Each number is 128 + 24 x the weight over its row's rms, rounded and kept within 0 to 255. Layers, rows and columns count from 0. Numbers have three digits each. The size before them is the row's rms in percent of the matrix's.

# layer 3 MLP up, 640x160, rms 0.0967, rows 0-80, columns 80-159
097:108155110131146064159115135152105103129175092121125170127091116095121096119117120108114111163146147087141123168130123162116105095126132167151121152140109136145152164119111080098133082119098084164104099163138140090141082108093136114141163122
104:095133129130159114128156112165127102193119141094150071099117107135184142142123160073094136119174141123122153136113071132167126165123131152147164087130136123110111126112115103120109156127168150122140144108144155121084101140155159156121131123
102:117112114125101133126133090151131141147115176114144157115097085099166115125169120095125102132157090075127116112106136148124110107147139145144137106168155087129145145130108117133150149134139112140110087141109115115116134125145103120117135097
100:162130137137142125113160080141109148124116113117137152103152128115095154116161095080133138106124085139138104132150137154129150150149115138147141102083127163131124109111114113154143152094133123080147123123123152138146166145120149145113135119
106:181124137087095147132102125167113149121146117146088121041130148061100095152152152081123105112172101114101096101130122115135102151149131161130144092160124102159132162124109121097125081170140160136122105120137128150086121123091126144131108111
107:160113109127113156124123167157101154178131103119140147142138150090142175103097136107131129155133101121157094131158124148161133098127122140134098139105131163179147113135112105099057114141147134158122164098092096122143154166123135171120123129
107:152110105096127120084142108140146188123116126120168122159119110120112152142113129132194126123143109079116129128137091160169128158161127086153143122159172116146115140133145166108132126201136098120090167126170140137175112141093104209137139139
083:094163153108119134127162157137133116141109098123136120130165108122150110164173083109094120096089115179153146133158108123117140113091140119121138141158085104164196125136140109133151128140095134123173127130091097118152172106152121144120140096
071:134100141149118138108143136152159157159161165129153150140153154135112172126196132132133112115125135182150136119133092098147157125147128113126172103173121126109125119120092135138176140173113107123157134117149096136144160173127110132125134100
098:114152146174112125122193158157083122122081056145131132107087113115142119130152090101148136154110195153111128115122127142127178124131110128134146157151131151115166142074148116147120080150093112096113110124119111133140079111106140073139168120
096:150092080103140138133098169095137111078115122121153148116157088113112155086093144102098172144125142101122129195133101144130133154102116120113138135129139128172120132119125155140170104114129145117152146132112089127154104143163173119113146107
087:135125102123111132148174121137123130159076131151174112145115123149149107127091115144108153095151097124116102121152113135132151127116150168112102132118141166136072141108081144119110091122173112113145154122124174110132139133124078132121136151
093:156177090107101121109157146170161117154124133124144115113144103086114092113114140125118115146108116140143142154123150096122083126155077104119138183125095148147136135161097138150083139132120126124155147167083104166150124109140140127098127108
107:092148140127095142106142127094145130135164137125144148165125146159141129144118102136140168125105135119069154129163095104124102096112159139170136122144152139175111082160106097136132128130115137134126116126126124152123126145153092124127158138
127:143122127122151159116136120136132116109145152138134154132147102137136104165182134097134142149094148107107111091112136145124114106126122166125115129141148054147044175129104102139150130134059113147147129162115136126133153121114101101155112136
093:127120138162145150102109125169112133120140084136132152127124169162106184045115145112136148116145129127123145099123137132127122161130112136157103178106092146153121102103098161129057131071083150086079131138153129134125121122184121116104138122
087:132138148126132143104129134151134107127137116146159106133126116071135134168125116136161114092100165128118134154134124080136147145143123114138157191142130172098107115147134146122122120102153078156116130135168104088170153155120130132140157127
098:104106159159127115100133105125098140165143144121133091139115076077148113148112099162106166139130112138132128134127142121121132128143141127141157155093122124140126091079146163143118136180110189153105128091136135107128143117140137131140135135
092:056109156129097122107137132098138098125183120194114087134120149106101144144114119181127130148133114113100148142124120128120122153145127114133142130147154113116103116110176103117118177158132114114139167141134109133149160137135156123092181137
097:094141147158135102153097125129129119127159102108149122141089143136099129127092119152120108149126116176138143155145139127164107164103116129152113094073152096095126151151136150123111150141147117103126120105100159155122147156164098130158145108
098:093143111133104139153141140121130111142139173149147151131110091117129118125170137089145155095111127165077101179177129124179115133092119159141134106131125127142075146115114102138144098159179116129119114129133105149158132129115102116138153136
092:149154091111129117131129152159180122120158094112095108132143127135107152134099118121108077156152130106138110136125096131150121167132133142109158127133138166106105177124087151112121154136105100157127050153113094128111131151102101132089129112
106:129136170130148092164111151091150144133148125159120141148098099110205122137126133127092107115119139128174113165116103123095116102072080137143150180113119134135164151118145139158120154126160124145128142126092104117194195101145119142124155101
092:110091106065115154136135120152172137101124141108153135101105105106132130152115095094138135124118122106139075120123122142128115141128112096139145145131111167146137114125141125103129101167094125142093087117118135133109162171138131116170120159
113:123094130115119114153140168135139140161121208127109128128178102116167140107129130129181135107076148173100105136129139131130157117075106140165143091106133193152136148131115143101110133129126127122127109132160098163090114191110112096143119168
094:168123152110102138126099120143130124107105149083088140198111076145143106100125121142113122091138138097138156105105085118137106159140134092106110106117099104185074061092097144163109134153148146125145167112112158134102093106179162151184145139
115:145108133096138124097099139117110091155128146136147138146085125132129199150194130141113165126131098125149132174147141125130149115107108149102126155125103108117129113116140134171116157136111128123121180152098144121128139077166166104131138159
102:125153115141118104140090119147136145112082151136102141126089190092181118132096135110145123101113186119171128151129091182132101117072131128128084113116096139111150115069135121141101112143146148119118133095126123120115123141146149096153110081
077:117085095095148127117136141154128123106129154137179128113110137125099083122165120133121116138148111157126133123108109145175153162154134111115127135124093151164122120100095193125160158087115096121173105153158142112151111138145154111134124146
089:124119146129106093123134107138109158118121134153138098166138166099094176129163127147122084113109137161090110099138102127127097108142126127134144117079155122106119080093123133127129111131157155102129079067128081149134138155119184107117147090
097:129153118123148134131083156106129132134092105083128105162153152141090108102150136070123154136141160146161101118114116117144102142111113138105127124100119114109150126095098159145139165089100151141147107142165095156123077142154160116145130114
105:112147151131122137150118142140155106143175147091111118121131116121160107068147063166115086115106108128154158117159153123143070136131109124104088170123113140141105164171118134143118126134144138146159117164115146152089103123149097125112147130
084:143097099116131151155160123150131159116108148168169121164097148153159120104123127128122125084120127147108136143153156132134156069144111107138145142145185169097106167126109136113090157158141128121091140136174173091125097148126156152141103139
131:146083104114114121118131116130120150120124154127104080123136175116154093130063085114111150125143129155147122165132151140108129129170112081116123155154153146133104142118099100111111160133166154093120125143119097129164122109147120170089143140
089:128147120147103120121159103108135150148141126165145161141133124105113144140173129082156098142132121139132066132144140157131151120098133119148095136119135124194101134148124182137148093130105097134154123121112127094126178131096130104143155168
091:095090098110113153126140148102120117130088138183100150137131133152112086094095126144140150134128103148093142131118122122089134161097097133150111164142122132100124130140145166160128104141109143167142162133141111130168130108151174123132166126
089:140133127128128138105100137120139145116120093113166126137125119180212150141187107141129118139081141116114136121130134121079150156116134123109134159139101120165101112151150143094111115122115116124099133086134120150175134113161113134082129118
084:076135091188108118113162093128097123124138145138166135132142188101143086146087132159117143107098123109137140131147101143138135118124106116098087146060135119095133102127157152150078183111147159110125199099155150128173163138153139126155149135
106:105123123112120125142100126161167100115053092129113139105093113135115136140128140116156177126146107118146130102105076134106124143146160155136133114164095149111157121075124108135088117144111128196133108158141131135140116152172129115114170086
107:106117137081182116164142126190149136156100155124129115112123133107130109111142119107107156137114109114124112128128145164096132091142135119133095073132122114121110143114093105131119165129099133176159158097123134152138188114159124122140135136
124:134133139158144089093194115130163121104144097181136121124119096111101141143142112105105108096111147169159149148125131125133111149097125114191156175142123095101137125124117130086168172099091141111143143129119084123125153162115146145151152130
187:111163143173118106076129132146134133146134123188130127134128099155120092134128081126115124124165128077150148140154120158086119153161136181133100140136127135192132143122098129114119153108116070129110123068135149158143100107157110150149135165
093:168151090102120105141141096140179152100099102136130131089116134134104104143168111131159165147126099126144127115157154143177143145125110149157094125148126155140171110133155138111109145155093123155135134155116112138180154160128100103109109115
112:154140086126090150096177140131178144149099112170155114126124100116132162137134145181119145127152108133088145144122126121146137167136127160132138123078145127116099099092098112145089136136150157128151146085148163118143113093123083124158139162
083:158101104110117125118152094098119149122161127150131148176136145149131138120112124092092154101161138080139087115122158167121170156155134113120139149126120104149102098134121128121093125100131153107087131103139123090117150132153122115107125127
093:120138131109155139112137142144196158141147093116090128090109159132115097105081127070118158075147123132132134133117136167151154164148130136107158119136151130120088103129151191140115117132156139147143135132122110173132164103126115166123154136
086:177108141119146177152139121163096164102177113157150102131108108087104136156109130131092086159144143109145142162152136146154089129143158159129155100132147138145110129111102178133150144137128119148079123129141123131131104143134107165174140088
118:132117131143091133101158140121100155109132143133129108105144184140119115119127108179101119175137104121145105141142115138151122151122177133142105111105119146180113101110140187099134132091142120098159105147134112141122159113163115111128137140
113:116131139125147146142111122109150125145138172114137122141097102116137142132124134113122119110141113091135099134107055116144142110112102103145139166151116167167112136131157148062116134106144152088138116109134116113120150115106095148088150139
100:147155150140143146148138090101143143162109121134104138092137141100088071136111104103139105149157128167138135159141075145133076144122147176095079138090102112145158173097137130160132123107136121146119083100149083138125115130088145129149132131
094:133141113143143131156105160157110147115087150138143132123162075109155117092136111172158082130134165154130147114120124114116135133154158171109150102114128135122161154063108129153110146153129118099162125086123156125142106084110126100119150134
101:108131122185161117121139127149106168136138141113130124146105145102132136147094123146104117118152095146122137127134143115106147104082156102151125132159123117143116147133116156153180121086098117122149121118136103133107190087123129123159161102
097:156095102124122145087135106114150126075125130125148162128140147145142124137119106089127140115115095081143135146130141145160123135082088085114179145129134105159167121122113165112127158120157129144164109193132124130108122127129129153122154113
114:115159150121099126124150157093155155138124149077111134162072154082134089153122121101091095105133139146099079142130122108132127110121148127161090128099146131135158130132168152125101160113157138137110095125103117113146107094102121123132147140
100:129090118142154101154145081130157146083159119131138143111058081126116132123153119106120113113115148108101132082141104149145141140107108130131113151112115114127036102121117144126104168109141141096147149144136131125159133142140157146150131099
086:105145147132126131162122137142187143085168139122126144150120110084125115136128101095162115145097131145099135133158123104122129160109136131138200125140130128113142161152101129144108150138148150129182109146118142102119069097116095121142129129
096:126130137165130128121125108092138122179147072126129118143134093105134102103140123099122136139154141148136128089118120110125118134179118152117123142093115126109081162138153115164144124135166126151141133107145186125151119157139144120121114094
091:095164090128094152125138143127138130111131117143115119142135164126114089143141127150192098135081128107188131142118135136093080121120129151158170116153072136162173170160141174108169140154098133125101152115133103127172131128145138120144158108
111:106157130096119127124123147148164111129143163109164101102123159109114131126096123126156145129109068158124152149112099134105153146149154153138100161160138152117102143099114150121073156104118078145147113075125182114115128097115124131141114139
096:135129181114161146110135083071159145091090165113119126148128091159125142126151125124109126136085136152096153118127151143133117122111143116118122092096141134160073117129115128157100173125153129126136157121112131137140147138142133142121168130
115:165118170138095071130116125160111143167112150096099151085110112091118115144099131086165125154145124175124095158117114148130111123163147137124113126124132074111092108129145084143078153103120143138162148136110094150141162112065142136103122109
122:172117082051094114102137154098159102138158143118121106163102114117151106121118144123120165168104140096123139144101116123141138170128123132135172180136166161113181142127140141114140115090102148125144166109130171161082139120113129126149139121
093:089141135136123150087166061157119135144104137119099107142140137090112129118135133166156076122176135136142090125103140142105176139145132135118150076108155140134125125100090105101103142105105122109200107123122154098120121134100121168156147112
104:149119119114177125141106120142166142135114144139117124100146116087155101114149136115137109119111122166070147115123148117119149145120105133098134109149124109145130129136131090138136105133066168169085160121104134103086094141122125110132141118
089:127099099129121102133156108178127088149099131148103094106145170135161109129100115122131094108174151131122148142164118135151115118169136089126153133162142140140119127100157155116185118113094134162164137161146144115131174113177182079135157135
090:121119128134152146129123144162176099097141159133172104084107109139077139144168124115115130084112168138103157145116148092111154095135102123148126111098131125144125098132128167158106143132075143158129186090133139150164110138124084166115105150
098:120109113120104119132113177078126171077122142110099102142107131121170131152101140100111153103122134125118139122182141097105165124116109117122149137147143102118149100120167150099094156114150137171113115110121153122167140147140101110120184140
096:121155167107130126174151132155139143117140163160093108129128088118112118115067153116117119131139158091145109133136134134143169121142115142144114092148138157115108148081124104146158093117145088128146111108124142081108129140124109097123130120
096:127125097141114155115121169075139125120145096104135113119136109122126124076164132121112119121122123110104168104134136132129073124092124112167121145146143126135134148144103106143126141152139123136130111094086106137141141096166161157083099108
100:142121114138134173142095086151146177094123152087092137109106110145125112152131120120135118156132144154121119116118119178131080116095107157153104112151108102148130172145133148114150153142103134117106086109100167172174159119174111097059148138
102:167169129128113151150114142116117140157126158145074101180115072088130108106124112158099128117143144111160134153146139095159108166157149140143132093080139146091122110124127095172135143115098112118171087090119166139137126096128128157101189127
101:155135132107148180135129119096129166113103106135132127132183145077165143105129109131096121112090124089112106184167119122140152114129150097156145106164124131124141135111136106106147115156136185107112157154134138141147129117173071148132118149
101:138098140102122113118101125102125160163131156114096083131116145124184158095140103113162089139101152121121136128156139121130143111087133163114150122105156175175110157113144129129109116115151136176154137137132131175104145149122110123104106131
109:045153131110110105153065156158117151146127180147136094162117161122129146117112109157140155140113119105139135171141146120100107109162138108099137157128152133104126096148122101143151138125153144149143183113118148102148111140117099073195104123
104:110131127121065146104110135120126157131123121139136134162113112130118131111126145087066145091128154111107107150109174122118116155205144135104131126113095126130118143137109098120107126102159159104129108134146121144145085169141157181107167109
084:140121150134125142119152103128121154140103114190102135131142096139110136152163086115160132152138094129113080160121135174124144104134106117126153147126130097128155119133100149102114114135125049130147103144122127113119149102169118102111169210
106:120178076095149127086157102122133132120134140149113109087105127134145153171138128094137154150104123110079117089152138133118108145114165138122123154124096183120101152111146098135107094132077088102147153157083114155150132102113150076174095125
097:104131094124160116101160130128114141142122125139128086126145136121100129130120096140121130114128113115122122170083090043118096145155123089140116121091134136090106115105132097105161139136110118163126102147133152174112151161113119135093166150
097:115114170146150080127147145141138115166117135114157111137131183181115131090166118097105171083103113159141148131114117115109137120107142130162131145138123114121090108117089119129080171175126098129155185141148134117160141124131100119142111105
118:142164114125108147108128160105124131139099092130143140139142130139162096127140099091137150134189075130154152148123159125117109108143132147124099132135109118127138175111105138111136166100125071181109088131101162114134131131120115121158138113
090:087111110184090083127080117141160163131116118110112144139165156145094097154129117124143116141117136151114173124140095116109138162138149142116152121133084154111107139114102096177152163091135150098128161138096138104194111102149144152121088090